Weights of a small GPT-style language model, trained from scratch on English Wikipedia: MLP 768 GELU.
Each number is 200 + 40 x the weight over its row's rms, rounded and kept within 0 to 999. Layers, rows and columns count from 0. The size before them is the row's rms in percent of the matrix's.

# o: layer 9 attention output (transposed), 256x384, rms 0.114, rows 96-120, columns 192-255
# v: layer 9 attention value, 256x384, rms 0.0612, rows 97-120, columns 192-255
o96,103,172,185,107,147,232,147,188,231,228,241,214,278,163,201,168,227,202,130,212,209,173,197,177,165,188,240,148,160,165,199,191,255,161,293,199,196,211,171,144,279,300,123,183,217,182,208,127,187,202,198,229,187,213,158,189,194,232,217,130,237,173,233,165,164
v97,104,191,209,245,208,208,191,224,163,173,290,191,220,154,144,166,226,126,147,187,225,180,291,240,286,160,169,236,194,181,135,191,188,219,196,145,222,229,237,238,222,171,231,95,130,213,242,207,206,209,156,102,179,186,245,230,167,155,162,155,161,205,257,189,208
o97,102,199,218,156,222,253,222,154,197,194,207,141,192,196,226,243,234,199,291,258,114,214,229,207,173,239,192,254,157,228,178,183,159,278,250,175,194,121,210,246,193,187,144,171,214,211,188,197,255,143,240,195,266,204,133,220,236,133,195,247,220,177,148,221,216
v98,104,187,223,168,216,220,207,229,214,228,191,258,115,254,204,199,152,190,164,140,260,216,160,226,170,221,225,207,255,268,191,226,247,122,211,194,202,202,287,152,162,202,194,171,189,187,260,163,200,276,158,238,99,218,217,127,178,156,220,179,215,171,242,254,258
o98,104,179,219,194,158,138,187,158,180,220,150,224,201,281,168,197,219,216,190,254,179,188,237,181,175,181,249,164,128,236,224,234,225,243,195,109,258,129,162,258,168,198,178,146,206,220,255,186,147,179,160,158,280,192,168,226,190,262,209,193,174,183,136,256,92
v99,110,202,221,132,270,170,215,235,194,161,163,185,223,182,154,234,189,109,145,302,214,178,212,209,157,182,269,163,106,203,200,209,259,156,257,264,159,199,223,244,224,118,203,216,192,147,227,211,178,225,187,147,120,155,218,191,159,248,233,120,221,240,212,186,197
o99,105,283,213,170,236,190,135,238,230,204,240,129,226,246,166,329,230,183,172,209,167,224,208,178,206,251,181,205,214,199,175,182,201,228,173,230,265,217,171,184,214,327,221,115,259,138,217,192,148,198,196,234,215,240,148,227,210,160,211,161,241,126,245,175,204
v100,101,147,244,195,155,125,172,197,184,280,236,210,165,221,151,231,255,255,236,198,225,190,261,173,254,197,224,200,206,217,169,143,206,175,211,142,217,150,215,238,179,125,176,178,136,195,279,193,201,254,171,132,204,254,160,185,279,214,186,209,212,201,220,228,207
o100,101,215,215,230,218,191,249,190,228,163,158,169,145,174,220,194,178,242,214,169,188,127,241,217,224,262,240,189,191,294,323,187,171,223,163,121,244,174,161,178,223,122,156,230,212,187,199,230,205,180,243,241,133,168,269,208,135,192,274,199,195,189,165,259,206
v101,106,143,231,188,234,188,184,174,202,186,187,153,211,178,174,194,258,202,303,238,251,204,179,183,301,195,186,191,163,118,181,154,192,154,215,187,120,250,173,148,204,228,139,182,212,199,243,111,161,212,139,177,160,176,204,256,258,130,207,144,218,172,158,179,200
o101,105,283,316,160,204,199,273,208,172,177,258,201,229,213,228,233,199,254,211,141,192,247,186,235,229,248,144,203,266,174,191,221,205,235,247,127,256,202,218,267,160,213,159,206,147,119,161,256,219,189,161,179,165,209,176,263,155,229,205,196,247,176,301,135,177
v102,105,182,233,189,207,157,162,186,211,213,208,164,149,192,218,187,125,167,176,223,214,155,246,186,217,215,200,148,228,143,116,219,295,269,185,177,215,184,215,196,186,157,97,210,178,146,218,243,198,157,208,217,194,184,213,143,165,209,162,227,164,229,235,178,169
o102,102,242,172,145,261,220,194,136,174,244,224,133,155,225,182,158,203,254,202,229,243,339,197,194,204,124,282,198,200,232,287,170,149,169,182,241,227,276,266,231,187,182,203,210,180,316,167,211,245,226,181,217,163,167,183,223,149,216,209,149,234,203,219,147,248
v103,103,153,168,201,169,247,182,142,263,299,215,228,265,190,277,162,189,251,151,201,193,137,166,208,198,302,205,285,157,231,175,144,216,189,177,151,158,251,218,123,208,282,230,233,176,200,212,195,227,237,198,152,169,201,203,129,189,235,207,186,182,204,233,263,255
o103,105,175,201,198,182,191,221,294,196,194,205,149,162,208,161,232,170,266,113,175,278,226,187,151,183,129,198,185,257,202,219,201,153,229,141,298,266,204,193,226,198,206,186,164,139,221,221,198,196,207,214,240,192,168,131,191,205,175,189,184,181,246,199,180,241
v104,107,153,229,152,165,171,208,162,252,288,163,171,189,238,179,159,166,148,284,211,232,203,168,205,182,268,272,218,178,136,248,147,219,266,228,264,195,184,198,158,197,207,211,180,210,187,214,169,224,210,131,174,187,113,206,157,249,278,202,228,281,209,225,216,259
o104,106,88,185,318,206,214,148,181,230,221,159,157,250,152,214,238,186,219,240,181,196,120,245,172,157,234,162,211,175,233,224,223,208,180,215,160,217,214,131,161,220,239,243,195,170,224,195,188,126,210,198,241,271,244,189,214,197,213,219,175,209,226,247,142,176
v105,107,200,224,155,174,234,148,195,258,203,238,191,166,193,159,243,220,210,183,218,134,231,196,190,180,186,270,169,211,169,151,183,201,204,258,133,108,175,206,203,196,277,227,208,161,178,145,221,258,181,213,183,191,219,278,221,182,147,162,227,167,164,168,166,265
o105,109,290,207,233,169,250,181,196,174,157,207,167,176,211,196,178,189,268,281,189,221,206,275,271,224,182,214,173,158,300,240,240,180,216,197,254,220,215,211,164,220,166,240,102,235,202,127,177,262,229,259,201,206,216,176,262,211,202,213,299,210,182,241,168,152
v106,103,183,285,193,289,217,219,257,193,240,146,188,193,197,208,192,245,186,177,219,186,149,256,285,256,200,209,227,252,137,133,211,266,232,251,184,221,159,159,176,189,193,196,140,261,227,171,238,182,178,219,171,224,240,114,203,161,197,186,250,213,254,237,192,202
o106,103,271,187,153,122,208,183,200,187,215,204,294,232,261,226,177,169,223,290,196,216,247,175,203,153,178,142,244,186,206,134,255,287,203,150,181,171,236,172,131,279,164,234,221,268,217,239,209,179,197,191,238,182,210,141,270,119,189,187,177,139,168,110,184,267
v107,109,238,171,150,225,211,212,237,212,225,290,115,191,256,227,194,158,230,194,246,133,246,185,249,230,186,176,267,171,229,231,231,226,176,224,154,230,163,198,199,204,268,241,268,152,108,166,254,225,226,92,172,230,215,204,192,260,164,113,188,250,267,177,208,181
o107,109,191,217,227,235,235,192,236,217,196,210,160,205,150,140,256,174,151,193,212,253,167,132,127,217,120,168,155,166,220,237,160,156,210,175,209,202,190,193,243,155,204,221,177,178,173,212,91,205,230,163,269,145,311,201,177,145,222,224,192,161,171,189,186,236
v108,104,223,162,176,181,149,236,241,255,281,196,156,252,200,250,222,229,157,194,158,223,205,269,222,160,173,210,255,250,202,264,224,148,245,147,235,175,191,142,210,214,254,232,174,210,206,154,120,228,226,227,124,226,226,263,154,221,161,228,202,194,154,217,159,173
o108,101,267,218,202,186,242,229,284,214,177,226,174,208,235,223,238,224,209,184,224,182,182,248,226,213,215,168,123,182,211,249,226,154,159,171,169,135,153,176,229,172,155,246,146,244,115,195,201,248,186,172,201,241,178,170,187,150,201,191,314,133,290,207,253,185
v109,108,235,229,161,189,243,246,180,144,173,212,173,259,214,169,221,177,172,224,187,230,230,236,184,172,167,190,179,289,180,255,274,196,291,171,264,220,183,197,244,248,199,206,241,125,208,234,125,172,161,217,155,243,210,238,174,249,163,196,153,187,215,184,189,169
o109,103,164,232,150,158,182,174,219,230,189,185,153,225,123,179,191,189,244,188,245,199,162,198,243,246,270,243,253,149,151,219,238,201,236,217,210,129,273,283,134,217,225,142,195,236,187,147,255,248,202,136,229,233,191,178,171,215,244,205,135,161,88,221,198,178
v110,106,199,226,197,192,226,185,221,180,124,222,243,184,87,195,207,230,198,149,232,212,135,193,226,204,191,263,157,208,206,246,272,269,223,262,197,132,187,163,165,220,256,144,161,230,167,155,202,168,224,232,240,199,159,186,93,198,310,213,224,229,199,115,248,216
o110,105,169,178,210,178,258,212,274,242,195,221,171,70,180,153,158,228,222,170,207,219,188,229,232,200,85,154,229,176,189,197,207,143,204,268,208,189,197,171,193,190,188,258,222,221,236,251,196,215,167,176,127,201,246,198,205,237,262,147,230,157,185,262,169,203
v111,096,118,219,170,185,249,135,240,197,213,98,209,189,207,195,236,193,177,258,184,221,265,253,107,214,255,194,169,162,248,152,143,142,247,217,150,225,191,106,250,140,186,238,202,245,162,215,185,200,225,216,205,236,134,207,179,255,185,178,136,209,269,233,245,202
o111,099,207,119,135,229,164,212,122,146,161,280,285,228,160,235,164,199,147,127,186,264,181,196,230,155,205,201,173,174,150,174,220,206,220,178,180,221,161,171,187,227,208,217,168,191,264,182,184,149,220,209,161,233,190,143,233,181,171,171,210,231,177,188,147,158
v112,111,172,136,137,221,185,195,210,268,222,170,225,224,280,217,250,233,137,194,157,184,177,184,303,233,155,220,180,203,232,247,270,237,228,187,173,273,229,202,84,184,191,219,189,152,248,218,193,253,228,181,198,273,227,229,176,228,178,229,192,242,300,196,146,217
o112,106,113,149,249,204,187,134,218,147,163,222,172,201,200,296,203,186,198,188,234,147,172,237,264,184,190,269,255,231,140,173,220,162,193,243,222,246,232,194,259,269,168,178,272,200,151,205,208,215,129,222,232,170,185,196,206,183,163,175,294,231,194,205,128,179
v113,104,191,179,163,211,193,247,170,205,241,232,153,166,203,224,160,259,273,243,193,209,159,162,194,225,175,225,273,162,196,200,208,185,180,190,263,254,237,208,192,223,188,185,214,157,253,232,165,168,161,167,202,266,221,168,123,160,204,120,178,103,182,211,132,139
o113,102,196,288,222,228,162,82,206,188,129,139,232,201,247,260,225,226,151,145,293,217,236,226,201,128,144,240,211,189,240,246,240,195,208,224,194,189,175,196,145,164,200,190,228,211,204,152,212,264,279,212,186,224,199,159,237,102,166,235,231,198,205,213,190,211
v114,101,190,219,168,280,185,230,240,113,250,179,203,139,233,285,225,157,167,209,183,184,227,152,225,179,161,190,178,216,226,89,159,193,209,149,230,203,141,188,142,191,236,262,209,127,264,175,222,185,188,194,146,222,240,192,212,226,238,161,214,107,235,176,251,232
o114,101,181,190,153,135,128,223,122,243,267,179,202,217,230,217,223,145,91,196,236,182,209,236,145,210,170,191,187,111,211,220,174,154,240,193,104,242,223,168,167,247,244,182,209,215,205,278,246,261,204,234,193,241,187,189,222,163,184,237,158,150,268,217,187,231
v115,101,289,193,232,166,169,161,158,230,206,189,224,310,253,230,201,179,224,164,183,191,233,246,248,203,235,211,261,175,163,191,216,231,135,209,241,221,202,220,269,191,214,195,131,192,280,194,224,206,188,149,264,215,222,158,153,157,198,140,249,252,183,97,193,172
o115,098,158,235,198,169,206,211,258,183,181,122,196,184,283,211,206,238,212,158,192,203,162,240,180,215,216,133,128,209,166,218,211,136,180,205,163,219,171,225,109,184,218,174,154,186,263,241,154,293,297,126,198,277,223,128,171,191,280,194,121,230,231,181,260,293
v116,107,266,187,159,230,263,203,160,287,194,247,175,182,195,168,164,170,161,221,277,141,155,151,216,172,245,234,221,184,234,188,192,178,197,260,168,175,178,180,169,176,144,181,183,148,164,141,167,148,163,219,225,194,288,273,147,244,130,250,194,217,181,246,235,209
o116,106,194,281,197,157,177,166,169,216,204,211,167,187,249,160,227,220,195,224,192,285,145,230,237,238,143,227,197,170,227,231,160,180,155,213,277,193,204,152,224,202,172,205,198,191,200,251,274,222,192,225,183,219,241,193,210,145,213,213,164,180,171,148,218,192
v117,108,191,201,172,159,103,251,213,136,213,238,160,138,231,171,178,208,219,140,270,270,216,204,270,221,164,171,243,237,270,121,186,236,211,212,117,217,162,143,132,199,208,159,235,235,168,131,156,119,193,196,195,196,176,237,206,191,295,135,186,196,195,177,258,215
o117,103,124,238,209,170,174,124,225,245,284,172,202,181,184,236,175,162,171,251,118,191,156,269,246,110,183,190,216,188,203,205,207,218,261,192,209,209,235,193,184,269,225,190,186,212,177,230,195,206,192,206,234,187,240,190,212,247,215,230,117,132,227,226,154,180
v118,110,176,163,161,217,145,171,215,170,167,222,206,176,244,230,120,211,97,168,182,177,240,265,153,203,189,242,215,154,223,261,206,178,123,224,234,205,135,189,166,199,232,267,230,204,219,257,189,186,185,178,232,306,97,214,219,215,225,140,174,213,183,210,246,213
o118,108,257,156,197,285,236,254,128,180,155,207,177,206,205,249,258,191,270,139,203,183,264,265,206,277,153,160,165,178,215,220,214,289,248,166,215,247,252,163,264,256,195,190,182,154,154,144,118,220,184,145,200,173,208,139,214,192,167,144,172,215,135,211,203,192
v119,108,176,227,184,232,228,153,247,229,233,199,173,219,263,126,212,172,200,141,195,135,200,123,203,175,224,202,191,209,224,200,148,253,180,237,207,229,162,305,212,196,219,228,227,187,244,131,188,160,174,191,306,249,146,189,189,187,192,150,213,159,289,230,184,153
o119,105,252,175,212,160,256,142,199,240,217,203,225,150,149,275,176,158,202,276,204,250,207,219,209,308,167,236,184,202,170,125,162,115,109,120,248,169,145,218,179,183,171,205,144,189,191,188,149,170,229,186,188,164,210,200,224,203,192,224,143,235,227,197,253,213
v120,105,208,173,122,127,173,191,175,217,161,114,210,209,229,170,240,222,249,186,267,155,244,220,174,197,262,215,231,248,309,170,168,157,271,178,232,153,217,195,218,203,181,137,243,152,241,221,228,146,223,203,197,158,210,207,245,206,204,163,187,221,230,230,178,228
o120,104,160,277,146,182,228,299,197,157,152,205,204,172,181,175,263,133,193,285,181,234,236,247,150,188,164,149,226,209,173,220,219,225,108,215,174,196,177,187,164,250,150,168,206,184,184,201,159,218,241,150,194,201,292,199,181,165,147,166,195,247,172,180,182,169